config.yaml
intermediate_size: 256
norm_eps: 1e-05
beta2: 0.99
schedule: "wsd"
decay_shape: "linear"
Each number is 128 + 32 x the weight over its row's rms, rounded and kept within 0 to 255. Layers, rows and columns count from 0. The size above them is the row's rms in percent of the matrix's.

# layer 4 attention value, 96x96, rms 0.0925, rows 0-36, columns 0-47
size [ 94 108 103  86  94  83  95  96 102  88  87  87 106  83  98  99 118  89  91  92 103  91  99  94  89  88  93  97 101  91  97 109  69  61  57  65  65]
[[126  92 100 148 100 132 133 133 165 131 145 156 110 175 120 179 107 169 154  65 155  58 184 156 116 123 150 131 124 161 161 177 130  76 133 122 189  93 106 120 177 117 133 131 159 128 155 121]
 [105  93 162  98 141 116 117  78 100 175 103 134 117 187 131 145 134 136  98  69 115 174 171 164 112 177 170 136 111 128 169 122 182 129 123 150  52 126 166 178 121 147 134 159 149 122 151 157]
 [149 116 103 184 141 169 125 141 154 110 129  98 129  78 100  80 119  84 101 146 133 137 128 170 160 168 126 102 202 122 163  96 152 134 133 119 131 168 126 112 104 148 119 104 113 131 165 168]
 [129  66 126  80 169  97 138 166 148 106 129 104 133 132 148 120 142  88 178 125 137 199 104 146 156 174 107 146  87 131 102 137 152 186  81 118 106  74 100 129  94 142  60 124 105 164  85 112]
 [158 149 124 102 108  89 119 133 214 119 121 126 144 135  95 122 101 103 110  98  88  86  87 149 169 113  97 112 152 183 104 162 145 121 111 182 138  98 101 118 107 186 129 116 100  66 118 126]
 [ 71  93  79 146  99 135  73 147 114 188 125 160  97 169 125 115 129 176 159 153 157  92 160 102 120 121 106 146  81 113 160 167 123  82  91 150 147 192 108 115 119 103  85 171 141  97 162 108]
 [161 180 168 125 125  78 142 108 115 191 128 103 124 111 157 177 102  95 129  93 116 129 149 131 128 103 147  91 145 183 109 132  61 147  95 145  91 149 173 120  92 153 157  76 105 110  91 129]
 [167  78 180 117 153 103 123  86 126 119 135  97  97 121 136 145 183  94 135 154 117 162  86 116 111 112 137 117 110 139 133 142  94 117 187 166 102 176 163 132 157  93 131 111 141  86 123 163]
 [122 122 180 113  96 134 153 132 135 145 167 170  91 130 137 229  67 143 132  79 136 153 198 149 109 102  96 107 119 132 180  74 142 119 113 121 127 153 164 141 143 130 135 108 118 192 124 133]
 [109 125 110 137 124 174 136 120 132 121 174 156 184 131 126  65 179 147  88 136 149 121 161 151 100  75 106 100 149 128  95 125  80 138 146  70 148 162 133  46 107  71 139 165 147  73 179 187]
 [130  81 102  65 148 163 149  68  95 110 157 142 154 135 157  92 155 118 111 179 121 115  98 149 131 108 121 146 141 130 110 118 119 144  94 138 173 158  86 138 113  99  96 139 145 177 115  91]
 [181 223 164 153 157  97  72 135 119 116 158  99 166 133 148 187 101 118 134 134 111 106 121 116 126 127 108  59 145 178 147 122 117 100  87 136 130 141 156 106 131 140 156 100 107 109 114 111]
 [160 142 205  70 136 126 159 154 117  84  93 113 131 196 132 144 144  98 128 128 170 134 150 172 107 112 164 125 148 115 162 116  80 141 199  83 137 129 132 153 142 130 146 112 130 157 115 112]
 [152 135 135  71 114 197 130 152 116  87 154 148 110 122 155 190 123 161 116 136 116 111 107 162 147 136  98 101 197 128 144 146  82 122 157 154 164 120  94 148 175  63 125 114 134 109 144  95]
 [143 125 144 147 167 122 165  82 187 203 138 138  90 144 136 172 127 165 149  60 142 128 155 129 107 141 141 131  70 110  90 160 171 110 114 153  92 144 165 120 115 134 119 120 112 125 144 110]
 [148 208 155 119  96 115 114  80 135 143 114 110 155 107 130  95  97 153 141 144  67 149 116 119  68  99 174 151 124 152 157 104 171 112 149 111 129 124 137 160 127 228  96 141 168 189 137 136]
 [116 132 141 172 116 142  77 158  53 101 122 129 128 144 147 120 133 134  94 182 191 140 120 111 148 172  84 123 126 102 142  78 112 135 174 149 108  80 153 129 162 113 109 125 132 114 144 159]
 [203  79 112 160 165 147  99 112 186  42 133 104 116 146 142 113 196  69 127 151 130  44 106 156 107 147 138 113 120 141 108  87 155  99 127  79 133 193 165 108 140 143 145 136 122 111 137 113]
 [134 143 187 178 110 135  87 101 117 143 166 154 118 125 149 165  57 115 133 140 169 102 119 107 106  90  94 127 133  62  66 166 123 121 147 163 109  80 155 158 146 122 158 113 171 166  96 178]
 [162 115  85 197 145 147  98 147 172  90 120  91  98 137 122  67 143  96  70 167  93  54  64 138 123 126 159 159 148  95 136 116 116 104 163  91 152 164  93  95 169 144 175 134 128  93 144 148]
 [ 63 121 146  93 137 110 138 100  67 105 179 158 123 233 107 141 109 145 153  93 108 175 133 118 100 120 107 194 100 135 176 146 133  98 123 161 153 159 134  90 148  86 104 151 132 103 128 153]
 [178 144 131 151 117 129 148  56 104 122 157 136 134 156 178 161 167 171 126 110 146 127 152  74  84 112 162  86 123 185 130 134 101 126 158 138 141 116 125  75 169  97 134  98 154  81 140 128]
 [110 172 165  75 132 141 134 146  74 158 135 140 150  88 155 206 116 152 134  67 150 153 178  82 139 148  84  49 152  92 128 118 129 137  92 103  85 173 129 147  91 148 145 110 144 118 138  85]
 [121 136 132 113 142  87 132  96 136 118 190 111 133 104 132 112 130 117 166 105 107 129 148 109 124 147 120  43 131 130 135 161  78  92  81 168  97 205 164 136  87 109 162 127 122 199 144 116]
 [168 127 170 151 113 131 138 129 176 156 135 108 147  66 160 124  94 142  91 121 142  76 151 147  96 102 168  68  51 125 164 111  80 117  80 110 103 149 159 110 117 109 170 133 125 128 142 164]
 [135 136 145 138  91 196 107 144 121  85 122 123 120 127 171  67 148 112 145 185 145 142  30 172 118 164 112 167 105 137 105 112 143 121 180 145 106 122 154 143 128  86  88 124 108 188 104  94]
 [102 168 135 179 126 133  81 108  98  67 159 121 110 100  85 157 111  70 180 134  46 148 109  92 122 147  82 158 119 122 109 115 150  92  72 154 126 171 119 110 134 145 171 117  99 150 108 120]
 [145 125 149  92 126 163 123 142 136 168  94 107 102 161 135 101 122 147  86 140 161 110 110 190 162 166 177 181 115 137 176 109 137 146 180 208 145 103 146 151 120 137 129 104  90 101 131  98]
 [155  95 131 116 135 111 125 172  43  61 130 158 192 141 136 135 108 160 181  96 152 140 175 120 141 104 125 198 127 157 183 128 112 102 162 119 145 123 187 142 116 120 134 175 106 120 137 190]
 [ 99  87 119 123 107 120 123  95 183 185 145 134  88 175 148  88 190 136 107 124 197 124 151 161 129 121 141 148  79  90 139 121  73 158 136 149  90 175 124 110 135  44 138 137 145 118 119 144]
 [104 122  78 149 147 151  90 127 138  63 111 109 138 139 114  78 116 145 117 174 102 124  89 105 149 158 175 113 155  78 134 146 115 117 171  71 184 159  68 113 189 117 154 106 119  84 184 128]
 [151 130 132  30 195 117 173 155 148  97 139  97 106 137 140  98  86 159 141 154  88 138 126 147 108  98 119  75 161 152  84 141  74 132 148  76 164  93 114 122 135 223 110 106 120 161 131 107]
 [155 111  85 220 118 157 132 152 160  74 128 115 112 142 125  84 145  85 121 166 142 146  89 131  67 124  96 135 129 173 179 164 130 110 123 111 141  92 158 105 119 153 136 152 143  68 126 222]
 [141 152 122 168  71  79 106 168 132  89 133 141 135 154 132 105 123  85 108 166 158 170 129 122 148 141  74 111 178 153 140 142 122 109  59 120 197 101  96 120 123  62 165 128 149 114 195 150]
 [128 133 132 118 118 146  58 126 146  99  94 127 137 143 124 145 171  61 141 144 174 156 144 130 163 113 123  78  89  90  55  69 140 138 174  93 170  91 132  91 180 203 173 100 155 127 125 152]
 [150 104 153 154  86 138 112 119 122 151 100 119 101  90 131 162 150 117  97  72 101 110  80 142 174 130 152 169 146 117 101 155 118 108 153 137 120 134 143 107 101  88 225 103 169  59 115  99]
 [174 134 141  79 126 117 135 169 126 116 158  77 161 141 150  89 112 117  84 184 209 110  81  74  90 187 112 130 150 164 141  81 161 131 139 117 135 110 125 144  93 120  84 141 173 136 118 175]]
# layer 4 attention output (transposed), 96x96, rms 0.0998, rows 0-36, columns 0-47
size [ 85 108  97  82  77  84  88  92  88  90  86  84  94  79  76  90 103  90  86  90  99  86  86  84  82  86  87  90  88  78  92 105  68  63  53  59  62]
[[212 143 171 155 173  92 104 118 107 154 111 109 197 155  91 123 141 102 135 173 153 136 128 138 104 175  54 113 139 142 112 111  84 157  91 124 134 138 119 135 128 107 110 150 125 133 112  95]
 [162 128 149 172  87 123 125 130 162 112 184 204  95 106 159  89 165 181 156 137 146 164 118 123 117  74  71 155 112  91 124 107 103 145 134 114 127  85 108  83 150 116 118  94 112 154 137 105]
 [ 65 169  76  78 103 121 122 127  82 117 138  89 149 137 162 188 159 131 164 135 168  95 141  81 149 136 201 197  97  99 123 158 120  72 146 166 138 137 122 146 120 149 165 100 174 130 139 121]
 [132 145 131 134 142 150 137 150 114 152 142 156  65 133 136 103  76 178  69 153  97 120 115 128 108 108 166 132 194  89 184  98 166 119 174 155 158 130 144  98 140 112 194 139 108 138 130 168]
 [130  84 104 129 107 148 155 122  48 148 154 137 100 155 107 149 158 121 149 116 131 144 160  50  98 139 143 150 101  95 157  68  79 169 123 123 127 195 161 146 125 119 141 120 138 147  48 167]
 [183 164 153 182 147 123 123 103 145 104 120 108 178 144 128 190 114 113 138 157 127 134 128 175 119 153 128  78 181 119  99  99  70  76 145 128 145   7  68 171 149 108 112 110 124 143 120  51]
 [ 45  97  83 113  83 203 137 140 110 115 152 119 109 121  83 124  88 138 155 113 139 110 131  86 167 148 101 148  99 117 131 107 206 151 145  80 165 177 167 162 103  90 122 143 176 142 136 168]
 [ 73  98 117 121 158 140 121 158  98 142 120 129 169  92  89 110  52 162 150  55 114 114 116 181 167 110  86  91 122 146 121 162 175 145 120 104 152 105 136 177  40 195 126 161 148 122 155 161]
 [126 165 127  97 136 142  99 118 161 141 183  60 115 143 157 132  80 157 128 136 167  60 118 142 128 202 101 138  92 121  83 173 143 139 127 113 134  87 145 126 105 104  97 142 156 149 149 117]
 [139 102 148 175 176 119 103 124 127 133  79 141 105 157 122 148 137  93 151 174  91 120  77 155 169 150 131 164 124 190 131 148 118  60  84 138 122  97 109 158 159 169 134  41 117 136 113   4]
 [119 123 135 156 156 119 107 141 161 115  72 134  97 151 100 106  98 102  82 113 127 141  86 145 114 128  85 106 147 157 128 101 126  68 197 147  98  46 164 141 169 142 200  95 104 117 160 100]
 [ 29 113  82  98  96 190 151 129 155 120 155 103 106 122 140  91 116  78 140 117 125  89 150 106 129 131 109 189  79 115  85 144 133 115 145  79 175 161 132 185 129 114 124 137 202 119 150 133]
 [117  89 109 173 135 133  69  86 106 166 114 148 132  88 105 105 141 135 115 143 112 135 124 150 115 135 115 126 113 160 125 181 180 168  87 158 115  70 143  95 101 176 126 200 139  86 142 138]
 [108 122 129 165 116  67 138 132  96 153 115 122 172 144  92 126  85  76 125 109 109 125 109  85 111 110 131  98  76 141 114 138 127 132  96 117  76 172 135 173 151 166 108 173 129 129 131 116]
 [122 153 165 127 129 153  80 138 111 128 187  71 105 146  88 145  93 175 145 166 146  90 128 195 155 132  76 144 116 151 140 102  95 205 116 101 184  85 156 149  88 100 117 123 158 154 117 126]
 [125  67 119 110  98 129  97 119 183  54 208  79 139  97 185 174 169 136 160 101 157 147 128  99 180 140 117 139 117  89 118 135 116 118 128 107  76 132  77  68 107  99 153 147 113 118 133 117]
 [112 161 116 130 108  98 143 111 175 103  74 211 106  66 171 135 169 115 136  84  86 135 124  67 136 105 177 136 156  99 122 160 156  93  87 134  98 204  65 112 145 167 112 121 112 171 156 127]
 [ 79 148 115 129 144 106 150 110 105 163 117  84 169  83  96 131  84 153 184 114 173 139 133 104  93 110 138 136 128 145 105 182 103 120 133 126 164  96  80 172  65 150 178 100 182 145 135 171]
 [100 166 163  76 130 137  93 135 127 123 142  95  78 123 121 165 157 131 112  93 116 102 151 172  91 168  94 199 166 158 149 119 162 156 120  98  92 189 116  93 113 110  81 111  72 114 133  92]
 [112 133 127 127 154 111 165 133 104  89  92 134 184  89 130 158 183  92 191 147 161 165 155 132 106  91 129 133 127 130  96 172  99  92 135 161 148 111  96 145 103 175 129 110 118 118 121 136]
 [201  88 138 133 157 154 123 126 180 171 113 129 115 131 174 127 103 154  92 170 124  63 132 208  99 142  66  86 145  96 120 130 114 126 144  88 127  33 111 144 118 137 143  86 125 132 118  96]
 [120  94 177 133 175 154 117 151 193 146 122 124 126 120  90 101  97  74 149 134 103 120 118 202 140 128  38 117  85 112  90 136 121 140  75  70 169 168 148 183  93 172 143 136 133 131 188 123]
 [100 162  98 162  70 139 133 110 172 170 196  52 137 126 149 115  86 126 156 125 109 116 141 128  94 156 153 138  54 123  83 102 146 117 106 122 132 152 148 132 174 129  89 158 145 167 148 118]
 [ 76 172  90 152  70 179 142 106 135 148 118 108 118 146 124 132  86 200 129 101 147  93 115 112 145  97 103 136  88 168  83  52 108 182 123  99 147  86 128 128 135 123  92 107 183  91 109  95]
 [ 50 166  85 144 137 161 169 121 146  94 153 121 107 121  91 120 150 123 186 149 110 133 153  96 164 164  97 204 144 130  71 140 165 117 162 113 175 118 117 173 134 159  77  92 181 138 147  91]
 [ 92 128 124 125 157  94 144  97 143 128 145 137  51 116 142 179 118 128 126 105 104 127 135  70 133  71 198 123 148 111 104 182 143 139  33 110 104 102 108 127 120 176 164 168 121  96 106 148]
 [ 96 125 102  38 107 147 149 143 150 145 158  42 155 104 194 128 106 153 138  87 196  77 159 139 119 113 166 101 108 127  96 159 147 101 162  67 138  81 144 153 103  97 153 132 182 121  98 154]
 [103 117  92 159 113  98 121 107  89  70  94 208 112 105 103 135 166  98 151  82 122 170 161  37 158 127  72 148 144 103 117 140 127 173  93 118  81 160 158 144 117 155 150 136 130 183 111 186]
 [116  69 118 136 121 113 144  81 147 163 134 185  94 139 119  85  93 133  93 103  80 142 108  82 161 171 100  97 146 130 131 132 160 140 122 123  87 149 108 126 195 161 116  79 188 107 119  59]
 [163 170 174 186 161 146 115 121 107  96  55 179 122 115 108 143 128 157 127 134 112 149 138 142 124 109  98 105 172 156 108 106 134 114 105 153 136  68 121 122 100 148 146 142  88 168 134 109]
 [145  87 101 130 117  77 188 124 123 152  87 164 198 108 113 129 174  61 161 121 120 168 130 148 103 102  92 140 141 134 124 125  92 118 147 194  95 145 108 161 132 178 141 105 115 120 115  98]
 [114 102 109 177 111 107 126 108 122 169 133 114 182 113  95 140  49 144 103 149 150  84 107 106  67 148  82 159 133  91 181  98 154 180 149 133  94 234  89  99 118  87 109  95 106  87 151 158]
 [115 111 115  99 128 141 124 110  91 195 137  96  74  88 164 114  63 173 116 130 132 112 170 160 135 120 148 162 112  92 130 128  96 138 152 116 165 149 109 151  61 186 205 127 165 133 105 142]
 [144  83 128  80 131 115 130 101 175 187 161  92  95 126 164 135 160  82 117 114 128  99 168  95  78 113 148 151  75 123 138 131 163 138 161 122 131 139 171 139 151 113 140 118 147 136 136 134]
 [168  82  92 129 126 146 105  86 132 141 113 104 172  82 138 139 117 117 173 200 148 159 124 109 128 112 159 107 136 170 120 189 127 179  93 117  92 141 124 152 113 122 110 124 147 158  39 122]
 [119 169 101 119  99  56 169 166 141 147 164 133 159 143 134  99  86 113 124 128 181 116  87 111  87 122 176  90 123 184  98  82 131  91 197  97 106  86 134 129 150  95 106  99 148 120 154 140]
 [127 107 148 111 145 185 119 130 167 125 136  84  77 174 182 152 135 130 112 143 108 116 162 192  78 133 176 122 117 109 134 124 156 168 100 149 125 145 109 114 115 117 187 120 180 117  75 102]]
# layer 4 attention query, 96x96, rms 0.107, rows 32-63, columns 0-47
size [ 74  65  73  68  69  70  63  66  75  79  83  74  72  61  73  69  80  79  62  76  69  68  76  71  71  78  67  71  69  74  70  72]
[[106  82 140 133 100 144 136 151  80 120 146  60 111 122 164 143 107  75 122 104  81 131 102 182  95 113  72 147 140 105 107 150 100  85 156 104 148 153 119 128 161 157 139 142  99 133  96 104]
 [167 121 122  54 135 150 125 130 126 138 126 104 118 155 161 107 118  98 137 163 105 145  96 110  90  81 151  92 149 114 109 171 129 107 155  93 120 115 174 116 100 164 173 102 115 102 117  88]
 [113 111 120 186  93 136  94 118  97 150 132 170 109 124 109 120 162 142 124 192 178 125 141  98 191 149 133  69 112 131 156 123 145 109 150 122  88 107 130 156 121 178 101 100  89 144 137 142]
 [105 171 144 115 191 162 135  69 141  61 123 116 111 142 126 142 111 108 130  99 102 111 154 136  96 191 100 147 170 107 171 126  82 167 160 129 137 106 123  68 182 130 121 182 115 149 113 183]
 [143 131 139 116 183 156 139 111 165 128 176 140 117 102 160 124  79 147 140 175 121 138 134  91  90 125 193 146 109 145  92 107 140 149 117 129  92  82 132 177 102 103 172 155 123 149 139  87]
 [145 142 123  85 128  89 106 154 122 155 143 169 190 123 117  29 110 126 170 161 170 124  80  53 152 120  82 124 211 104 108 155 148 116 124 109 126 199 144 131 141 174 101 124 126 120  74 173]
 [ 90 153 141  88 190 150 117  83 122 104 132 110 186  76 137 159 126 148  87 118 102 169 156  97 102  97 101  99 118 114 123 176 121 160 185 160 115 229 157 109 117  81  79 155 107 150  91 104]
 [132 152 118 186 111 140 111 134 119 136 196 167 163 120 133 133 137 184 181 174 164 119 108  99 141 143 180 113 104 156 116  89 125 114  85 100  95 102 100 127  89 147 114 116 161 127  86 168]
 [144 175 132 135 154 124 105  64 180 195 170 109 149 162 133  82 119 151 148 129 166 156 144 166 120 122 123  86  91  98  66 134 119 181 131 108 111  82 178  83 130 121  94 140 157 129 111 145]
 [115 161 167 149 161 167 133  73 140 131  96 107 180 115 114 131 175 129 153 119 100  88 117 166 136 125 143 111 107  78  70 101  88 185  70 159 117 161  92  93  59  82  79 179 169 158  98 151]
 [127 171 156 129  77 133 110 137 182 109 137 133 166 160 147 126 129 132 168  86 154 121  94 119 165 170 121 124 152  99 182 122   8 149 160  82  84  91 132 149 135 144  85 167 130 131  95 172]
 [133 183 129 130  56 113 138 189 138 119 209  79 118 120 138  95 141 152  97  74 205 127 115 121 124 120 114 116 151 178  69 109 153  80 135 142 184 172 133 161 128 180 109 142 138  96 124 125]
 [120 174 197 123 105  95 159 130 107 125 163 162  62 109 128 122 111 176 133 137 107 116 101 146 126  91 151 182 137 150  73 144 153 134 102 115 180 117 121 142 149  87 134 132 128  91 139 100]
 [148 141 121  99 145 136 112 137 128  85 154 125 132 152 135 168 141 153 121 146 116  92 111 119 127 156 135 148 164 201 147  72 128  88  85 135 187 108  77  94  92 109 137 172 180  96 124 143]
 [147 164 133 142 151 183 126  99 132  50 141  84 179 102  97 178 177 120 114 147  71 101 173 162 102 120 121 149 166 141 140 111  89 117  73 137 134 175 111 133  91 129  89 193 150 114  65 142]
 [ 97 111 145 113 139 128 120 157 126 201 185 134  50 168 118 111 105 115 102  81 153 181 173 100 195 107 129 138 146 127 110 156 179 103 100  47 172  99 170  95 142 156 205  76 104 136 144 158]
 [118  43 140 118 106 104 108 169  84 146 109 188  42 150  97 119 157 109 107  75 114 138 190 113 179 149 105 153 147 133 138 152 133 127 123  82 145 111 124 145 166 191 214  91  83 130 135  71]
 [ 87 153 170 158  99 141 131  99 157  99 173  83 116 136 103 179 116 156 127 180 103 107 129 186  95 127 129 101  62 171 134 111  63 156 108 149 136  96 141 178 138 111  99 125  84 151 123  63]
 [116 152 132 150 183  96 170  67 151 116 143 162 121  73  93  43 145 156 140 155 195 177 135 105 109 133 129 175 117 144 131 123 124 135 150 158  76  81 150 136 129  56  94 149 148 139 146 106]
 [124  61 142 145 155 105 160  93  71 169 122 156 124 165 110 105 151  82 108 145 138 120 157 102 135 113 166 141 131  98 118  84 138 177 135 153 165 132 133 124  54 121  83 153 156  85 163 177]
 [ 64 185 223 193  86 155 137 140  96 107 147 101 112  94 149  97 158 136 125 132 121 130  92 120 130 112 170 150 130 107 101 157 109 111 134 144 106 125 120 158 152 143 116 119  83 122 139  89]
 [152 141 139  92 149 127 113 139 157 133 135 165 124 136 162 133 103 114 134 153 112 115 141  66 114 103 175 162 141 144 147 141 165 143  51  91 165 125  96 102  96 126 179 143 173 143 107 122]
 [106 159 141 148  83 175 109 122 130 117 139  28 189 115 126 165 155 110 173 134 110  84 123 174 146 168 105  92 117 121 108 128  69 164  96 158 129 103 113 157 121 131  70 194 139 122  80 143]
 [146  79 116  58 165 194 143 109 170 115 109  98  37 160 141 157 129 125  88 133 115 135 171 149 128 116 166 116  96 138 143 104 167 102 119 112 129 104 118 139  91 146 226 148 101 148 152  88]
 [161 132 121 167 136 159 124  74 163 134 119  63 137 131 124 119 133  97 151  78 130 171 150 171  89 109  92 115 136 137 149 110 136 182 155 182 141  97 171  91 104 137 102 160 132 115 159 130]
 [155  36 103 124  89  99 135 154  68 193 129 145  85 170 120 112 124  85 116 118 154 151 140 145 124 113  37 132 135 110 148 171 148 102 160  70 160 103 143  89 134 158 149 101 121 123 142 137]
 [154 137 148 123 191 151 139 105 143 140  97 139 149 144 122 107 103 138 165  72 108 115 149 137  89  82 110 187 159 163  90 140 126 144  97 119 211 105 150 105 118 102 185 163 151 125 102 101]
 [ 95 180 154 176  77  79 157 209 107  99 218  92 143  94 145 167 124 116 123  96 155 153 113 112 144 100  91 110 166 114 142 160 135  88 157 128 145 139 103 169 122 148  47 118  92  87 151 141]
 [178 196 183 165 124 121 157 167  86 146 114 148 135 145 177  71 116 152 179 141 130 142  64 114 101 150 131 120 121 115  70 161  71 140 117 121 129 102 127 107 130  74 159 134 133 126  60 157]
 [126 114 142 141 143 177 116  73 134 140 121 105 163 172 138 125 132 110 154 182 124  87 113 175 100 115 116 120 188  52 154 118  52 102 130 151  94  81 139  84 112 138  70 187 140 144 124 202]
 [181  97 119  84  96 118 141 145 133 154  93 163 119 141 159 102 134 128  96 119 137 192 116  96 144 158 157 127 118 179 118 127 152 126 156 131 118 190 174 141 152 108 185  86 140  73 120 133]
 [130  59 131  97 184 163 130 147 163 165 107 126 104 111 179 128  79 145 128 113 157 152 139 111 127 157 117 149 113 113 126 126 114 116 162 162 130 141 101 112 155 108 110 164 133 197 147 163]]
# layer 4 attention key, 96x96, rms 0.0955, rows 32-63, columns 0-47
size [ 74  77  73  75  76  72  75  71  81  86  89  86  71  71  79  75  88  85  73  86  80  77  88  70  81  82  76  77  74  82  77  78]
[[121 140  62 102  72  67 128 139  49 141 148  84 133 160  83 126 159 189  97 104 152 136 125 130 189 157 136 140  98  57 147 144 137  77 110 109 142 141  98 149 110  41 135 132 104 101 151 121]
 [ 84 116 131 105 165 112 124 139  66 164 160 104  88 158 164 133 137 116  89 100 155  37 136 142 128  82 185 133 156  94 123 137 116 127 165 138 105 151 104 182 134 134  75 184 159 112 107 165]
 [135 172 155  98 148 213 127 121 232 130 134  87 136 128 116 152 125 125 186 152  84 156 126 154  93 101 128  91 100 153  84 107 154 110  85 146 137 138 133 109 168 136 117 167  99 165  91 106]
 [116 104 170 156 142  58 159  77 112 120 141 146  98 144 123  88  96 177 100 108 144 165  92 104 182 140 171 125  97 109 113 158 113 161 135  75 141  82 160 161 100 125 149  84  76 111 162 112]
 [153 143 110 130 135 114 158  73  81 147 152 130  59 117 148 121 150 111 158 145 120 135 196 130 198  84 163  83 124 128 148 120 133 174 156 122  80  80 166 162 168 115 115 182 157 117 145 116]
 [110 144 170 118 140  68 117 111 137 169 141 105  82 115 105  49 133  97 128 129 142 144 118 130 130  80 132 126 146 169 174 171 160  80 144 131 130 146 125 159 122 164 184 106 166 111 134 138]
 [158 109 218 154 133 102  91  90  80  92 168 111 167 141 102 116 132 189  84 110  86 115 108  46 151  55 128 114 105 132 135 102 187 138 154 121  97  98 130 144 147 116 112 123 142  23 137 152]
 [151 140  94 100 139  72 186 109 114 140 103  79  54 143 126 120 101  76 139 153 115 126 172 230 159  82 158 153 223 139 181 164 123 117 131 135 102 108 130 120 173 203 122 136  94 144  96 133]
 [119 118 217  82 139 115 118  95 116 116 162 103 158 141 191 123  88 141  91 173 149 115 175  97  65 104  93 118 165 106 155 145 141 176 134 180 133 153 134 128 200 165  78 138 118 104 178  39]
 [143  49 166 104 114  94 110 140 127 129 122 159 116 137 107 133 128 105 148 129 146 135 167 191 112 112  89 122 161 138 153 161 167 153  66 140 189 124 146 122  83 108 158 102 184  84 154 153]
 [134 128  87 109  94 132 178  73 158 125 147  82 184 151 103 116 101 145 141 155 124 181  86 162  98 105 129 109  75  97  77 102 158 140 121 153 112 148 139 163 133  98 104 143 114 144 156 162]
 [143 128  85 111 110 128 113 198 115 149 102  69 190 128  66 136  99 104 162 160 163  55  90  92 188 143  98 189 127 178 143 105 147  93 140  84 145 159 123 146 151 118 160 161 136 126 110 100]
 [157 103 143 117 132  63 124 124 101 155 106 103 105 111 124 153 114 119 131 159 166  96 173 113 185 155 117 110 119 165 177  99  43 185 133  95  79 124 158 105 101 141 111 103 132 149 149 134]
 [147 113  61 128 130  42 149 143  86 171 103 137  79 130 107 116 128  82 169 123 105 116  95 155 192 115 174 145 213 124 156 163  80 130 153  88 108  91 119 134 122 171 125 106 129 131 122 147]
 [150 118  67 138 116  95 128 148  65 159 125  80 136 126  39  91 143 120 132 153 139 107  79 209 188  86 180 197 138 158 147 142 171 114 111 102 141 101  93 116 114 113 120 152  83  97 142 153]
 [131 103 200 143 129 136 145 169 197 118 169 137 108  96 196 110  90 179 122 171 122 120  75 153 152 150 122 114  64 136 103 158 130 139 121 117 122 136  89 137 161 163 181 136 154 141 121  66]
 [111  75  98 138 136 201 113  95 160 143 116 155  98 127 132 120 140 139  88 107  98 207  90 163 172 163 167 125  73 157  67  82 107  92 119 117 112 155 124 145 123 113 176 141 127 121 110 144]
 [150 154 122 105 141 173 140 100 143 138 144  88 217 144  80 171 128 187 150 157 106 112 144 121 135 133 118  95  77 131  85  70 145 163  66 130 107 145 123  96 129  94  46 181 102 133 140  87]
 [142 129 180 113 151  86 109 135 118 127  90  82 113 152 156  94 127  95 118 112 168 144 209 161  91 170 103 138 124 185 143 136 161 142 155  60  91  50 131 137  94 131 118 141 166 138 124 104]
 [110  75 169 137 176 139 134 153 102 171  99 147  96 161 192  98 106 102 177 148 104 105 153 186  69  88  93 153 162 153 143 145 109 155 152 156 136 172 148 135 101 175 142  77 177 117 121  64]
 [119 155  88 122  89  79 164 128 130 171  95  86  85 120  49 106 152 156 156 122 129 125 158 149 205 147 159 107  95 132 150 114  86 141 119  53 141  97 182 131 123  51  98 170 163 113 117 149]
 [154  94  89 128 126  78 155 103  76 160 111 149  89 119 119 107 156 109 114  97 113  95 155 178 197 115 182 131 152 119 167 145 130 148 160 138  92  93 111 142 160 176  95  91 142 128 121 139]
 [106 145 108 110 110 157 116 103 150 159 153  80 162 149  80 131 155 187 143 165 164 143 122  98 118 138 103  89  79 150 126  91 116 127  43 140 120 155 117 118 110  74  92 190 113  98 143 134]
 [158  80 134 165  97 125 130 148 118 101 125 147  45  97 121 162 112 117 174 101 155  79  98 169 185 157 187 121 148 104 100 148 101 119 157 116  93 102 146 157 132 205  98 126 120 120 109 123]
 [ 81 134 173 113 158 146  97 178  83 154 120 151 215 118 193 148 133 142 107  78 152 118 130  72 130 149  62 160 107  99 103 154 106 156  98 163 166  91 130 150  82 105 101 116 142  98 167  61]
 [ 98 129 139 143 111 129  66 148 138 134 172 184 123 118 172 124 142 139 101 134 108 142 106  92  76 164  99  84 127  72 117 154  47  93 133 171 143 195 103 132 106 120 131  85 114 169 120  88]
 [134  83 134 126 144  70 124 107  74 150 132 188 124 122 145 126  92  97  85 128 128 107 143 131 175 127 151 118 144 142 139 157 125 152 152 129  90  94 102 159 115 146 156  66 192  63 142 136]
 [137 170  71 150 106 160 123 152 157 136 151  76 184 163 110  97 109 166 168 150 127 125  78 108 130 161  64 134  66  99 129 116 122 109 100 109 153 144 132  83 145  48 145 160 115 161 126 130]
 [ 94 119 120 132 142 141 120 125 125  67 147 113  88 132  85 108 127 169 133 191 151 158 168  81 102 128 120  58 128 136 132 105  85 169  87  96 122 160 159 163 112 127 121 213 185 153 126 152]
 [ 86 177 133  85 118  50 137 133  79 177 166 134  30 119 146 118  86  91 143 129 156  78  91 209 168  91 173 115 160  79  95 183  94 107 138 130 124 149 143 161  89 135 117 102 121 160 136 149]
 [125 124 174 148 161 179 170 188 178 154 132 123 123  92 162 129 184  69 106 112 116 126 127  94 134  92 121 165 142 147 122 145 170 165 171 191 120 169 129 146  95 133 153 127 148  92 134 127]
 [104 110 154 135  73 154 120  77 156  55 152 157  89  80 139 111 111 138 109 126 161 160 174 173 140 179  64 125 119  98 177 136 144 127 166 140  81 109 167 151  89 180 207  92 177 146 131 130]]